Weights of a small GPT-style language model, trained from scratch on English Wikipedia.
Size: 14 layers, width 128, 2 heads of 64.
Architecture: RMSNorm before each block, learned and rotary positions, no biases in attention or MLP, untied embeddings, normalized queries and keys, capped logits.
Training: a variant of SOAP for these matrices, 125M tokens.
Each number is 128 + 32 x the weight over the matrix's rms, rounded and kept within 0 to 255. Layers, rows and columns count from 0. Numbers have three digits each.

# layer 6 MLP up, 512x128, rms 0.174, rows 387-511, columns 96-127
082122087109170136108107113139126149129162102090135142126095151089063127098096107165133124091100
092103107151172132112149122159110135105124102108154052179112130124154067147123110140149176144090
090098085096133144166128092077100127113165102112136196129157134130131153151108099090105106162095
104150163139129121111128119148085188142131163125096139121098102078108120120138116167157051141118
064140184149124102124173148034152117091109100145192125131094080107131146164163107159098125120107
083118112129191156140118164087134088094100132161114132129188145109079212106100103185151164167135
073176185120086183073131119055163132161097109117053105087152084127141163144079081079061140128104
086106122163100139112143138184131145112109134136108096163122146100124123116087113136134170122094
125096159074186145117187158170138097115135108097119141185092133106130055091118103121087110099104
131089039152165123176153088140108121091134141112078125189152131108138128094139134132155084130136
122156080139138140137129130098140126102092109160121139068138100158124208107146081161077166122142
109084101146095114125141170119169144092131177154187117162103146082123132097100144150145108076145
131136131115130118088134145147100088145163106098119090103155149128188120131158166102150162171114
156101170129137152151143144151100143092089133099093106155130129056133096174138087124114182137129
111154128140084141144078064169167093153124125134083169074219161135170113132121166102078109127119
142143101136144167128112160051133121151139136130133069127071077108117058122134117109157098069106
083135135091129133116134101087123098141137125084100132145146121131091137140124098141112140112130
120109105136104063159144136109142145130120078161196112131126144142090094200145122179104161184145
122125132118161121173148084113159132196083097119098143189118148165133115135171072125112175133172
075126119096135140156169104129154133117209112121177137130173210100134082160092106146059145156107
137189103139139141151166169128163195153123090106124162195098063141092121105126065085155121073130
157163109151096119118129136088115130107189134198143132110140127086122125146157145131139082050107
137125093113130196074134193161153093165130136143124111125133104129107157099114156198175163072151
122166158141127128101126077140155149123126117152102100108103130125121129156107111136089154109132
164157170183102036123097118100133095207115093107110146130163172103145074111177126176064124139112
107177171091150126111221126091128080144101121090153114090167097138119123159140104149139149110112
059134140137123120088171138159131124097126084157123127151136083146139130136131161141084125136121
152163147109115089153123146159159093122114094115147083139163131122156131096137096140114128111085
157117148190124087133096105145137146121141075134149134112163146129147179152160131129107152083150
141136101064125107127121130095117132130116142130107145049127136135156099178117101141155206113194
156133185113085099110132192133181181114095099106070105101151116102139130080117107163132190119148
068143079158140143156109137173135132168144168167041090131095159140176110184150153145141127134158
146134083132110188127100125125148108085106084122129177154088166132073125115179099124060140111086
122138121204083127118127143157126094125156080138158117172138138134148161177134102125180162111122
065150155133164142128095117155132149110169116125129150155211113149107149146040102114099123127147
147129145171166143138157101101160158153136094115131147137114119105085149127199105123140181090124
102122095106088108151137146150147153115185139100155186036151135113117134173094198144068046131149
131146179188123105088135108137103140198135119140119138133132127134090158099045092133203130049145
176099170125155115140114133114145121083154070152143109112117093151059087160141182089181135090144
091176095127128091089112118113141099115156156210143111149165135056132090157209132143134183134126
191103115171128097147038117108120165132092088144183154101126105099149140130130083167082097144100
090113125188134121082157158105098150114120152119063135097124119133170112126122125112056117203126
084163153189107118129124142173169114126119121140096171132176163115131075172076126082115152152109
109135099163125134121081141133114170150151102107152111076155068148097103132077142094135126112077
149117105104105112219099049139115110091111071138103143115129082116165198146125163143120110097083
152115113130133141128110165154123115115145118092126121108158145118168120151126116173135096139160
063088121109125109094055134069146148080157107137121122067191105120158135112167114112131122089158
152079058112118138166091156150157095116104155130137114156117181126140138174114168144098138167129
116132096185176139105069154116129116101146139134097214082157085176096131103162123132109142142177
151097098166122163141124104135040172094140125173067138136140147149103078111132132128107113126151
117147134168159131103123154121148064148128135128114107074140109130180091120127149227102234166190
064115136169147168114136095151154118119152086135172143144130138130149086228127146118152133163114
119176096118152158126175073124130146175114108121098124117109122139092088117103172142132138144066
083147122171104087119156105090099149134163156104206172132080078133204142199130139103118159153164
104108052203123178153132153110069172164162108138145126118143072180126146116132060152115178133089
067155109082132201098139123166168131083108111141141114157171114146128127153062126130157122149169
064159160116151170137112136138146086103140101121136072162152138114136124089094132103106119087123
160105121147132123149118164122150080111130135143133111115154091119138151150095068144067132120156
140105169107134152044123155117124170160152145100111077138135072159008105123153115072096103118111
176076142141103139163181097142118097127147094143189143118137150079081121167160146137083098078100
078149096158094099102096147124177172123153125096168131100161150120120155155132121117121145136102
132131108124083103115096131208141132143135113135132161146146128129116148119122039135116160153157
091112147106187086085103176124128163121131083149099063142107126142066091122100161118122109159090
116119119154145076119159176148106129125156167181104131183126158145089121125143131136146183122134
111121105168107112132149126167150142139154160091055092214126071184099143119099071076194126101094
116179147044107109095165169122101130151177103141160143080184041132161067099149047128120063104136
052173162168118144168144137153114123131074161162102105147137114112102183122092095107118112084112
104125101175136128145074174165099110151139132119054079149112135115091149158097118150103139091077
093154105112144162119135119116091152095119122170135110171203130141121143157140124129104099144133
130167146135096179136095207100118099116167105082095119153123136091132122139093112162152218121081
128141130136094138202098073127146144138153094106063120135186079142138108158116128116111113169104
110115125135128130069143181110149156127161082132125098130130177112153135145077106156109134131160
053051104144159137206121144084170085110160066156100149132127132131092160181130138167152119121135
148142151083100076162146115191179131106062102136137123122184114081124158150141100108140185155139
110170149189151122074108142094133141095137118134119130119140141067154105182129110119103149100087
140160092077169140103095158162082178101144141114076035126138114127110133163151154134143168141145
070138133107112010067132106131092112145207139119167135134152124089170165176151171120152110116168
141091067110169117139174132080179133121163136117124111099118083106092117132135108165123158183071
163145113122159118070193142124180118124147094131126151070107066182164127119177141086082150165168
111099118163201174070170113119173118120136148094076102115112101120122081189097185146099163215115
132144102130157067112121108127172125108115161141130115111094175103145149111125097165125098124086
159214096121092117157139086138082088101156076143129113177141113192091144108103108093120145063149
145136118141115123119068161147136154094103119207111107104115196106126128119134125152125118140171
088190131112109090115111155100149099149173061093119099125140112138158147104117089163169124077177
162176124129108155119151109174063113091183149150148116094107121080129105141125106111149131100131
111094194141132139077119120117089122158117118110096167107180130178121104144141105115151173096183
089161073134126070176104084145162138197153106089132139084108124108132167107059078108128114156117
136088110147122086146134116134123194095128137168126110106171132107120148102167099114139121158179
188148111210113160148132093140111091115153117072103035123173138056135230138139134152053103143153
126109110120143138138181125138086126068097125091140092164160063113113112179190133224066129158100
108145111123151149104129116139097144136064126150128134110154072144155141071149171135171137141096
074158118172132156111161115096131147058104131114131114151091076160167153150125107141125148121149
117143137143129136148133136066125153145163127106131105030156067171123061129167128114107140138094
137157118185116127135114140112143155133108103122160169147160136118147222169124116186092177139148
156160126143164135132099150070202098169116122153120152053141126175179177113205115107117172161128
103120114192133133129098150148177180127120106168095153120130088092135153115141132125150123123123
125125125122164154163170133176176119102130103093114168152171122135126101152171215089103138179171
131125093115105102085051101098198099147205150170076058080092164150072127152131087157177137121141
088141131096119153181141131173171187146138163150084138145135118133106166126135107107062115092254
087157119152172127139083150150178090113125096145124136143111144112189135111174120177070152125122
162101101108140127155161126109130115141137111108099095122116137138136153066198107152116123123121
104117121059087190095122102118174124109169150130141115116122111150046054141082103116104118131161
131179090166102122102140067107133104146121065158045148088131108130092147159137162099125147188099
128129113120131124177175147136135141128187101109092095146186142083095119104095114149157154084120
126176094081120163078156092089104113086110092146115105090116075151102076192136177191119166097095
184103152161132137125138168125095123179148098121149069143155126085101112167152129170150172179154
108132130116151141107089184131104115072177134105197129088151154166200132199150128097162115105104
117150156108087104098121155129099092177155186166097071159169118131139114138072043126155191166199
106107072143027180085151114132141157113176089137185137000140179196133145235115122140112176112223
146144088110105128148137133119185140156158109126131159176198112127149193114156137158136122121110
114132085108083106165137087118129122163120159159129080131181104131142153108151066071116166096115
094150129127182088132163173083148144132183117148136111124095051131142151156116110136099117116080
110122135169134105082180062135067178149075148102123075126131111123107188151134123156100127117163
075076168120113120116088116154134082118186161165145113130160132139149121094097071163123172072152
195147138156144167087152164127133146102117122113093158074101149146093147137151125154088064075157
160141147145034065096191133088130048192193147186091184126108100108166127124147109185208130109144
140119088116129076138091105119113117035155120115087098148119146156130092117146134133145161107091
086141139092154119147099164113138140124080089135138105114141106132103099161082134170105131157121
107155130161144150082151102138161127179132115148170128097110142134153140154142055107112142147131
143109135150095165119075156175112170144121144156054134201103134156158156095094092109106168108106
079146150114078030108086065128138106113168173222173128128142077149090047200142114134148118164140
078113099084134119091200102111151153170123124124142106043160132103073115148104108116134169176098
116168079178131115137092142180122118161149082116089126084169141200132183130106125159107127133148
187178144181142179080189138114083146072095158081096110135088131129141157120150128138095153112152
131138132110105119136148141106175172113132062044153145108108073096120157224161086120158123082144
# layer 6 MLP down (transposed), 512x128, rms 0.115, rows 387-511, columns 96-127
121139136105131056105098132122136120146120118100145106149145174157237141133142138119094093106156
156131110131155125150125189186100122146158101172095145125096113175131095157183104186155159131154
200136145101126122202161089105165122090149062112071151092136179140120104107109102125097117119156
128110090143131102154155140082124047180118130124156123162135107149124104123125118119142089087136
143150121121094139110188092170173108098168117139166141110168196149121103085147120108154115124147
146096140149096131164129093138086173139171103163141110143120110131143087132084087164132133130023
091138119114087149118130159168085188136126105150150149145163051072103097126117145167134129166131
144108117103094177146107144102126078165091140184174105138153134111167097165143147135126128043116
046153139165102118088103101165127121192134157164126093155150153194177129175127127173132115133089
094074109057104104152093134045126127104163144158134101156187161093113152110104142129162181136190
134115196136129060128083131126171102127148122110125172121117157150165109112132133064140125107108
119133110151103120128181140111213133117122172158129155170096138154170133121163205129130098127152
114188127159110149120145122108109099111081134136152108105089124136131153099053118205107098112127
092116099106058126127048132147140110129116127092122166110163126067109122078152120155102090079110
124100165153172129139085172103097184136100123149110155110086147142166159168086188168161156151159
092100110134156151111174115147207074135171138137096114148210178141084097140162159121114131146126
140113069101129069158146144145151093136173120092094125102157170147090120075110123134150124127111
135146137112155157141124109108125148093160149068122157136124087142195104163174139139070183082128
151164110119104149087155121061072112162136094077118101097139106057028116098155149132088114084097
119131102128110113209127206137134124101130155092133128129123124105065111134081169140076131085097
122167137109180109109115143140129211141103164156153141185074155098154089153167184132094143111112
109086140109159142137116110144134111109099122077127110153093131132174074090105139169088123180164
120116141161128167127124184104177103123167120120122143097162086155133107126107152102126128144118
193089153151147149145090061130128132138138139145138154172157106074154140092114149092159134116122
148143087100146127161129123123140088106121113127153069138131113077130132133179121100122135113134
113115084068143083137084143125162214096134134183121124161109082116132112140119161114155110122150
149133153132104095103128120128129152117077127137119137122105204135086155108061108144153169171165
144148162152070149155135108078108155155128087081156211161144099093157141133126131153139123130168
173161120055094121082133139119153119139037141081092160165148097113167138105119172097108171136154
139096139157070115144083074140106113135133086102141122151149118103163173131174117136149116119133
085132092137152165161133142178147087141154130153172163123114119140105103100129173126125116105121
110137120124083126136123138126131123115046113147155124117075117090099158167162105071133104085077
182172101140077151091201145160157057138078101153120152163160107108143152145121116152150074167124
091110179080106125098148126074093190166144150097169135141098105139055114134076143157114121115122
087053192127108074079091095149142177115144142126114165175098164080116081112128123160133133211136
133093118087044149135079128097197104117176152106111078154124085177168117158170087172109153122098
111121150111161088115069200086117144102126148154150105123097108089134113182107118080145128157156
191119118113183119098182199148106143136105135122101101140127173133180151213155151166145151153133
144104159084127114083109146146136069145182128083106141156136182094117131136145100072106158113124
130135073135197129115173129159122094101107068067094089124126139136160172131077116144113131086139
117074131108110116164166084093151090083145138085085139116113085205168165082077110104176163088111
127088102106117135135118068163148091118141112148181112105149156177150128096130116147144139099167
124161165116121119096093097098073112111143128137170095140126113148143123115077143123089069134139
103152139132094113180067080142181101159175132134153120156119098116134148100099214152138149172154
130114137114173177143119143129156127121044136142138113161138191151105116086089099147133161129169
170131166141150137192144121110125169152140144133055162195119073145149169128128140079153128111175
097090128186193116129220118144194141131107158097166177164093142101157154134053141153228139139133
110121099182141055123108109114163154204163133138116116058108175163121101118052083168150135109142
179135221083154123140150066175109106116078140149116157074137167162118114155071109138130140158111
171052120151115164148096124107161126164220107086000126142064113209219144131054094091111123130152
123079093115150169148093108189214139169119067185137068124131092108081141110133126111092058158188
186142136084167132117078183100148100178108181142147146168166065155100133054146082119139114137129
190202080102164139139172095148121184193092132095124087128123164118102171121059098111172074119155
155104109102192093159162144153149037117131144153092103121108168066083121072158154134135112105129
151187117155121135133120084127167142120160150126171127117109124117145112145097193071121067136086
175143075104191106141182152148145139101146129118129074184071087146143187145087163141134148156165
155105188119151110136131133099098047175144170184198090133104136127141165170116120115131115061137
109163110063053141194087132173100138169110164158101146082102053107131040103141166164192135137121
123120093147224130142130094125128171143105072055177178197169117101107150091127119074165115117088
155119090134088093173118162078074129150071181083130119127138152099159149099016138131171188110117
082159098108141077150139206174160132142178113122119124169165138117159159081114131111111119130166
159136127139158110154121160135130077122169131099107085108128161142151165100188152097123122130149
145153174125087103081167135139082154148115148186137126166046150144156087092116154138159105183139
146159112132088120145139114086133077142129167152168161099121188143099193125135120158151032092112
108120111144080071149063067113073091117161121121175170176133108152154150103154192141198135156130
154098120203177118111089181105112146174138193068141171122148163095107079175104092176094136107186
172160109132141117113117132218125132138132159130135149125119116157118131109128216079156122171130
098130107114127102143135143138170139113124176081146106072131108065114105197085164152120107131109
130137146137152112108113117130129153131090145147150151182124083120090180150125130114141100165116
159170216130151131129050109155112132186150145141170220175089234091072209142172143153104115146147
099098126155111091089134116090120118153166100106145144109128132146174167125091142129129084096176
092050130113149163128132095101174131134111140123085133149061092216077183120168169088160112115146
127126141108179129083100103132144160110117091105098135110069126126152193086136114129141128133096
198121119115123146083194085042141157108092164138149104166204166159150088112136127124162186082137
136134120090143088126188076066088125108097171164101217096141114174137109076122134185118084094099
150137126142095067142063147137120145191183167129095173108064117119144122107101165084094096124155
142132092172120127123094161123171117103084147109054091154142169146120140143150185128074053134106
141116098097101106121180143161117115099087166128099188154139110114109059145080143101092043115142
186116105155083189147160122124050113099059114072110162163164168121151121062144093087175154179100
152113130150161136127161134191159114144068116132160056162097177062088106156133158116155123117097
072145144103098096139164100163131135104115149165091139108102097188119127146172143084149141109128
095102111114095158171124096106153215139147129120084142148082165091106128085133209162098116150114
114120129090141089076138146110159086138104138158132171172099092143114119121145132098133175128136
115145053123112135113106171115118119106145159103100098196150111104105022123126083127123113151089
126150129168147151148127111116148213136142114121111156089106131141125184134176099080124127159131
150090145082183174100108171166133142134142132132135157188139105160137107103107081073120141140117
112131068127092170104105178089092067179150142199074088133049132132190088082099112107117138159150
132104147129100136122127103118144111127127154142134133117101120080128107112095103106121117095124
149127082151110154133127139229107140121173104182131078156148130178086147136088126135093139183156
090165093125045109127126100147169137189141104104110115103097124122161109172121136127185127106126
089181134106156077139109154163155157137110151145141111118120108106152126151154167112140127123093
179149149133165126035160132150120162137093140135113140141150125091092082137120137137140115111156
137051153147159072100091127180132137131080166161058143190169171159128133097112088164119086140142
102129154094136154182166076158136070176127121147129109142151139156140130024099134140112139118118
113179167099090115090141075139078116081083124107158136185091134130144133146083158106130135142118
050103114079133110144140124097142076141185156090115120129137151083075167129165080132096193120095
130103118094104148110154147101126082122141172179149095159099116149152160119095094137176121146116
093107128123162147091081171128053071136119109109154147133159136133056082124099157051164113140139
116128144095111101137149151147124095132141097142144132125164102117171206067091145117180113068128
192197100120140137150156177070184124123080159094112152164150119136106146090110172127160173113154
161175111136094140127099129099175073119105118111158145131127179165128090128136142124136108125142
160147165093132137170135157126082093100096162137126137159072145152162130140117163111089125166153
135090108104171126113123134190117103106165078138170132157162170142141146118143103148082113081160
181129100149164161116113071103123133150125106150162152081170109123111132135194138132059160141149
178165138109173121154091148151105072114163095169106084158055138184094110156158102093159039094106
149171184137075114073108072120151141117071119108127153132112136100152103165180089165124149109088
105116151130165136120129180078092161133138122167112076146125133106143098152129059118101106113120
143133097098132070164174154173136151151140138148104154152160129119158105125147106097112132145161
100098073168098137085131125091103148129112255135090141137121164142113157134109088149151075196128
138143168152110178179149120160100122128145154059145165139087136150106147127135117184088114142099
103145148159124127146137121132126125121135119107065158122109157102102131148080175141139173138076
155109153157102129097074153158107160116075144144102091134109121137156188172092088116100118107099
133126115125110164124120106129162121117150106149126142138128119113123101134103084150165104109098
147167133121159128128129137186100096146112127169163098149148139164065139141175136095116071181167
179171140120100115159140091093117121095135114212122170166117179122139090115138071095102133117121
037077122132124116118154130094129141114136078111152157147223159092096117168117155167118137066147
134107144099108115146112105097154150105116166134170153147127152103146139066096131108154173144111
107122161167138139166089073177123098135118169161106111146126154086096145141185124104136143080126
170075078120148122126194142212127110117114185133127158138123099189116106117110113117160157145130
153118092076195084144154136167130096153149154127149154153149126176124136152095136075151124128119
109149144154126094110125107118189089197097169142100134118178172133131121139135146092103150060099
149142117139111163090128165137099131132160158122125139160094129138179144122100159167128092139149
157171153049121177072121147155110112130099122120127108077104201152214145157098111193119103134074
111083097124125105109124135102141122132094168127165086173068135157126080159131139110154131169103
149112176132109095133157214127151141107100141141170130112100185123147104121138076140083149118098